{
  "n_layer": 10,
  "d_model": 160,
  "n_head": 2,
  "n_kv_head": 2,
  "head_dim": 64,
  "d_mlp": 640,
  "vocab_size": 4612,
  "activation": "tanh_gelu",
  "norm": "layernorm",
  "norm_place": "pre",
  "norm_eps": 1e-05,
  "positions": "learned",
  "qk_norm": false,
  "attn_scale": 0.125,
  "bias": "all",
  "tie_embeddings": true,
  "parallel_block": false,
  "init": "trunc",
  "init_std_qkv": 0.0238,
  "init_std_o": 0.0,
  "init_std_up": 0.0238,
  "init_std_down": 0.0,
  "optimizer": "soap_variant",
  "lr": 0.00435,
  "beta1": 0.95,
  "beta2": 0.95,
  "weight_decay": 0.04,
  "lr_head": 0.00758,
  "grad_clip": 1.0,
  "warmup_steps": 200,
  "schedule": "wsd",
  "decay_fraction": 1.0,
  "decay_shape": "sqrt",
  "final_lr_fraction": 0.05,
  "batch_tokens": 32768,
  "seq_len": 256,
  "doc_mask": true,
  "train_tokens": 146200000,
  "steps": 4462,
  "dataset": "wikipedia_en"
}
Each number is 128 + 24 x the weight over the matrix's rms, rounded and kept within 0 to 255. Layers, rows and columns count from 0. Numbers have three digits each.

# layer 4 MLP down, 160x640, rms 0.0901, rows 25-75, columns 128-255
115078111137160099165148177119157113112105134132112124154156139110166120127120098119157085105148121140103178147096152123133102132128127149144134130164132097094143152120119128123151157109139136141133106138124094153153154136126107108141143101131136107186133124124160112138132120148166153180119129116141171104098123104140119155115098102101077052160128141143144140128150133121126126119110
146174137166135123161117128100126106118154126108129151115113110166135157141130107125114088157100130135112122124120170094146116136135128140136140124145114091133111132140141122114134144121171091124125149151101140110164158094121117140182188157146168109105091127069135165125131116096168135140138122159099154125140124102124130103098118148160116144100093092114128159145125112135132161173116
130088121131153115161126096123123152163114127157106133125199153120102128143151135165132106127130138163136099113153141128106107124119129097108123154116139107124143094104130131155104136100141180156096123161104128183146127135106113084126149140111112114147128159077125150082154109129124099133136133111139094090119112121161142129165113185131112090142106171122136161130139113151135140099146
138145113131145149141119132136127141163149146169195110120161121135106133111114146081142173146171115111161064117104165146139166132143155196138105174137191063162139104142105164167123122173111114138125136156146100120090090162109096112102126168133146101089167137097139106165118143114113138087136136098125085121160163159088124140142094126101121101136137134091109154082123189123146140144104
138138104093127130129106085123123090124093089127118156144135143120126126138128148140126130117063129132098091125140118138095165140069167115141156159110108139143106139125151115139185103112100051120136095123115125095140150113127123091078108160097119111136042119161135147163120105175167077144139131122113131136118150163115120124071145115142136131141117171113089109109130163116147149121141
106160161112150119138165134132135147145100108118130122131094122138127091118102175135135080125147141119141154131141119112120139097114141168122166131149126140135156137139142113102119125092121092118140153120144135141135102100114111174126152119110161097067134126157137142055109096161167093124108174140108130140133127143095170073149113118130131192121079141159134153125118094152105124131112
147107147094110112169099123148102119102117124092117142120077205128142094150144147143106142100126130148101120129108149131129109129168142095115128135102154111126101128121109105165149127151140129128131162144126122103134137146149096112148110128109137132123139102143147105097159128165164086163149134116157148148144177101130115117141128093128115102090162155133124143107090143139121155120172
137100099150132134102142130105137082093112100125135076133114134127136119100103119119176140109147117116116113105131082101142088119125165139141153139131143150137131124121106136101132094121125123149109065121122104065114122146069115081104124076139103106106099138125125115119195110148163089100110115127100143155125126118130114132122116118146154099102146082119139113132127151152116096090116
156113098071102137062131082159144127127145108181134153160129111118097112114145129124104095162138122116079056090124129129138150110098166065160131128069121120115117161129167159147063127110103153114139122133125084169118126167131144122066143094149148101110138129112140140132178131156120133113145139135124126134093119112137124129151139114093155109125100142107123111106141160132147082146151
123085138141151148135103134107124137110102127058159148096123146166133106104131106130107146110137130147110106095100137144134129151107140116141104159106121128104122127110106108128105128110096107147108115121118142115095125104149112111152114158119154139107150118123145095105101143059153157117141147104138129161121120154152116134130128076094121132171117125140110156121149127130158126158142
138131114095092142121098074128114158156097110098138159125147119125085146117167140149135123177088115081133147133150091139151154104144113109120132143126126123152154137144152165158191142126149139136144141107152137121114089094130142175119117144152130133164119147162134156124149100184147132093144128123136143163147118120117145108145126112106144112169127110115175141127111165135105103148143
131109141111121130155129124133142103116142124160183139081097123142099122111109155127130113099116135112164088099124165141105134129125123116121073148139132157105133133128137158112135101115088109109128096155150128114135117146103117136120124126132116134145167141141146161078148187114120120119141124099109070123172075163128117156180129144141158114108090119163154133134145125128141154123104
154124134182161136147070138093144116117149117138123109102107164146142106088105162155073107151129132123138090114095158123089178137125101125124101181122124098132096123185124113084155151139115117099102169100131095096127123136097132129079102115109125126126128130144158125122105131159089133163132097130099131178116098128121100126175146132135169141144134101131113087116144095124115084155090
159120145122135159132164143157139119145146126136122144132157099114167114098106108111147175110111144119186117120156075092134167158119155097136137153130134127103120145117140114130142130155144139076137107150117123123130109116113122124121095123170151164083121124124108130146130115134109113118124088154111133127129146100147173107142177143117179145133100144152092127171091095131133154130164
103132130128081128107127145119111131172168139141136100121092149118076123139104116121172142152174128129140134127132120094116138121123132183138129127156140201109134129137098091139107097121116168135152080123129152141187156162152092184104114155120116135112060161127118114132084140077148103147118129117154123103144140099118092155121125174159114150143140129119087097127147118127117092131166
150060109070134152121186119136121157096141138085137138141127102103171093171165104136142116128106140123112150111089092139130132154105110130140138120166112139092143109117152154087132128167135137121133096117140120116108130119111160123141157108102117090128146146142135120112145116157172156143139151113127158129082140110161161090124125103197161134122140163137106110088102153119164144127161
136088119135150156126165144140120142103135109134133068126141196133134129085146138090153126142075148116106125131095127053148157127114130120146096152076139109159129112167171110077087151172158172135150157096118115085103128119133080122105130101122134158142135171114070114127122136104109095159099173143115135079103116137121090115093082154059104109082135064096138144123125136094118124146141
159145143144149117141138148102145137137118114180151162101098145128132138144141169153129155132173115071115088114102128126138161154155158109096127081125113135129123118105168161139136143101138167163155180119157154137141116097139171151114136147140135100112152106098151129116131128082113150111099086127088146087115110154137158124116149167129157162098125122095139108134110114098087168139142
133140159178118142108122141118135181138111110117112112122146157133168111096124162143214118144085109138115114128127113113139081144112141141125129130088081095128133133115126087114143127116132139146147093161118135115094125113125153125168064074089107151162106159139138097122148099149137144094106122094101102146144123126143106155147190166157113139135082150117142136153114137119143105130157
139121180131124162128122099122083120115093104074154138111107133125121167115132138122119107112163115112114128136178119157144227095131133141121102130080166154112110130187075088149110131122111137112161139160159100132107143130118153092137167131155119107162118128104132090097132141120110175103143115168119129098155139166097139103149111109147128124123135106088164110139103140138178111138117
122112113154135131077075151115107145104077092161136108165159099141114141136140112118100095133079145159134165139123070123093149110128108143127125124100115109128147135137154125093139114095140123113123060076113120138121132103126129194123143130155088134111134064119111153124119133138139118139131151138138111085125121152126098112123144069141121117130119134148125112125168154156110153128140
123161167140146113160125119114132095122150123113046105115148130132120121126117117174100118185117110164139162110106120132112078181138136144140110115135157124134153140106113139134143146155085097140104103128113119116150124115117159118129150141121155107120080134158130133113183140161174115165119082140093117120119140150120154087131147131119142128145131112155141125115115137173146133158103
128071122170101155154145126136121135166160177167137122092188141119097125153096146128113162172115124116116125155145129147165080139133131106111082164126129110129125094107119144141089153129103151070114145145136156135162112133091086100183175118133161120150187162107132143166110140084103143120120123124112110138129131153141077145135115159105132118142121130115148095164100139131102119157121
173069111139117129150125158120120151172122124105113129149116080186118109118138088127063172123108162138144124175161126131116147153106127131138084080106151137117128140125112128113124100130141128147140121135139138171161131102140130158096181157138118110092134092166096125138174098188149171137136125160122138171099101115146120122151145122124131130177146099135101119141145119117163110153089
118114153132141143111092144116122093106157070099125129152119100126097082113148110082122125117108123129115107133145128124137121139128102130136132136169133146130143118148115142119114078124140115130113091149118120154172109130098149146105163134163083113133130168148130125068132185107144087096112121141134129127138113128119140108169148149133134151165150147092123152086126152115092086146119
130119075122134167153161171100118152123150167179106106192131126116144113141118180151138114127136145088159135103077133117130109107160125160099124144166156169142087153132124138125132138110161117137127123128124128096086121108152121140118088130120113121148135158157110119066120171146135140124132094096098136113111120132089117133164154097139198137096119114117131147122121103121199114094118
134162127089128130146099139145126128114124170083099121125139148116095095157113130143115133163140099153126074103163093126118132158106126129144116133124145148132112115151086149164134076130101138149137080125165093157140127147128130131097132175114159117103137136128150124135167096123124127132116161151128144174123114102119078116149116157139139128127151153112118109134081114153137086088110
116121087133099147099144081127154117128144121152118116147146095086139130169116126084150131151123122173132142138161178105139096130138158143152132128158157109126119106094112116195129132144167134120162125166135128127118094143103176108099110120121129152105087147120161110109137150152098139118101121089113123146091153141143136095163122083114131126109109128111118121131105135094133164071135
128126132133132167149080108164157156128106104091164130138094119161159135125187119128125126137126112105162107122115133142120158115083125100157157132126106124130120126137178136133097139101160101141137150118122126095178155156152102139128148169130090155149121125130126109087104146126111148123144142096110105127184127166167099140108131142109153177119131168145125147163125130104106153145125
158146114149130124134152126146146115153104106115177128133095103161175144078110150099093108118181147132128117106124159152156141153142125059106123130146113125131123127147117111127147135103141175082117141111082094116120144136136133109113146128125092112111159108135138103128166119116163142106077133137139164145147135141130137177112120123112108123134119141118134094106135134159101098137122
118110154123126133147120102163095078168115116127130122144116119141106117121174086110187121126143109101136110142149109108140062158139133122149107129122104088120112136106152147102117128101129118119138086129142126106114107167122158129095113108135124097106083135129150123140168089131150103135129116147127165133134123088126115100149148112161066074130118180124104137111156167135115078116103
114173146114105102083182201146146122115135083095112210171133156100121137110136137112163140104166128122101114136076111131144139078114102162120147046111093154136130136139099132130147109127097158112114128106138145157131144118121187108155137116063123095138115120121141138101114173112091141156150112146129120137083156129136127125107100103170126121152156128137107113114146078183097075089135
149141090121141148103153183069105125139156160136176073180096203128132064137100136140127165140135152075109141132094115119146148147127137123128079123150101140144141138113084131142121135164127127118092185135124124137165172134106125110137110081134092180115153110097124080099118089146166143142125112187105163150089104141125145152141099132142124150147127125079120107156136105087216163154103
109123124141162152129149136146125124109070154129116126170112100153105095141078116152118140112168106087111119126146129115114148136114158130144128153093156124120093160143124162122102106136109094119141146149101111086116118190090106134149145115117122120126099092136180108137108128116138136102149101154106101159115143147147152094121081143077137080159080133113112130113163156122139115128161
124138097161131126146144180124111093114119134090176135093137134162120145141131103145210138171112139114112081132133149139115093130124120114136141189082103163104097149114116153101152148126117108118100116066128102156109138144127127107134151118127142133101130110114115121116085138158150092124110130108156139115101100095115124155143122119122134123167117142144073075146133089151129077115103
158146148163106127120159114134124122181087159108138082137139145132088106149154138157167128178110097165099126126131145136097122147174089098083132173146134140122133106120141139126123123123099089152131171085119150119104124116108120110078096105135151134193111104137130070154166114148147118147085117123071145113106137083127130165143106100142114103131132108141098132111121149102159141137142
126083117172128113133095142117102136117111095153153151115107151106151130142121123129136130111126138111092097126137131124133116145142145081112077110105131136112096132156174089090141108093115094132095110134124143163125118108187139077156096092128088150139144137118145148165077133163083135154106120109152123123147162122123126058109118132144126124099159101200105149109146120165124104148112
121197145143117108121112103132150092121121120136106111162145158097141104163130157164122094123143086101129112122123119126153128154164145130102109169142169102128110094109163099166139117121120139112161151135130137098116116136124149179127097068125121134140143118145082144125137119194166104110134089083092187096134146142153129109126180108127166108138139157096088118138114152117105145130077
134129143108110121137143162122135114125138120091095127130158099131113132101107143117155122149183143133174156133131169137106140142136133158153148167137154179137164147141135123084117125106123105108109119131141158128141145107114149105099113103086109128109096161177128138112109100143184144103114146137133103092148097176117131103129154122173103137121097155130136154137133172117154138113103
116106097145149109127109100127142137105087113095127094121105164090099136144126094137133130112130137130115152093126121142134176101095127100132138136152133157126124135135102150127136117138072111174086154165131127146134127113128134099173080104118116117101114097142139088119121123174086137139128109086124109111105151186106104146106088116093161125183092136152125136114118151154116131123133
159139114172108174174113109066145155143150154156125192106159171098108149168085152148191153157080131109168152176141120148189149163103127114097139112185126130166113177168158133148148146152138167134144160162172106102188131142166149159154177138151110162080145110138145174155193108147130141088196139146135162151151042189151099149112108096101144093152177197133133152132152130132105150173030
138111138147099137084139164140151112160140136158143133121130153167126132130085145115144089162159106131089121139140113115102105098149128105138138129119165116145146141170146115107116109105135124083104128148134097156142118103147113108097127172119125156137146112137101108127180107144092149149161127129144137134144131188104093078130137127108115049120123120130084140138095119140155140130141
140121105075111137161125084123126089179124113148107136133091114131088112121056129124168116138145128125127100124095136158146161112144113106129104118101123150159124080126122100116112135099128145120132132154101117131156106133117143160149112111137173153123115150134123110069108159095117126114103129134132124133099124146136078155130131157139130095099145114138067117121130145138110126095111
140086130098120139159116123102120099146104152130080131118110135100143132151110167128122121143151128065147101131117098141137096118160162127084128102151138116127140071094161106138144142100118122051123130127145117166120152090165084110164081110159107134107114121127082139145160121156085122109136149089134112115145124107132108119136144168155152176137109107093075125119149154099098105158097
095232122169120147149109138146138092121118181116151114115142126114111100146119152171129156161128137106127160137127141162152146142144114112101135178158113140179107098149143144130136125158116087127101144125118141074130128154154120221154086101156163130094077167130144132177175158149130107165106133116064136165127119090098123151104151060155107188171114107136131137138137128060176115117151
181142088141144149134140161139117100111104087113121128150124173122158127107143082192101113191115120151134130136143116092146099133116098111165160125153153133130117164104125158120153179145139130114150097128121140111128124099138141136094104119128198129103129122126116164088125155142071066122116102155090087133134127132129149165136130133124078151132117168083133143159139109104113136113112
156154124116115147119129131138114118125137108160088151060079136103118123134107118147101145147108139138139144152113086152166152136096093136144169128134141145109143120114126163145106103140099142131120117113118133139118171143139126132126113133140132120161123150159120113119153131150129129131156179104135125128120094119132132080126124082137132164160122128156142138111119137124107150127091
179126132061108138194171139113120101145096137127158121147085135127131155108138092119178134113106114166119174131132094105086102139132097108155094157159125160163135115145115111129101111152134111127166112121129108096122178115083151154110130127142157125128138135155117097119115158163138106151146116145127151135134115159109107153051174139098121133132121052151093121110159151117161111148153
139140125146117139126137150119100123121137181093150177139148106131137149121113126107176141170158143129131162139121128180119105099155149142113100113112106143109125100137146131147112178094167138161101189112102160147120146104093130112158173104149140140156116142133100125098165142110158123147129110131152156142141135152125159142136129124132137114112138097125100121116107124161163100150127
167118115104135139131104076137123138086110157108071172120119116126142111160107124141166128173125114128128127126072120135074119127143117092126132109117117128150098136126153114112140097115141113154085132115103097148123131152113126130102158137103123138161125118082097124124140130112136121138098171146117166127152143101139161096128184190128129105129152143148127132092115146126113129146132
103101137114139118108132126091097167121113134110128096134124079171159108130127119122110084120153075099145127117120104121100125092098157114125143116149123152135147099103099150135143127106132138186100146096102154142153139123116107128092153118120138135124139144118125142101109106149136150060118150120108120146153099146117074138112111123126072116107138157144137143115135082172153134098095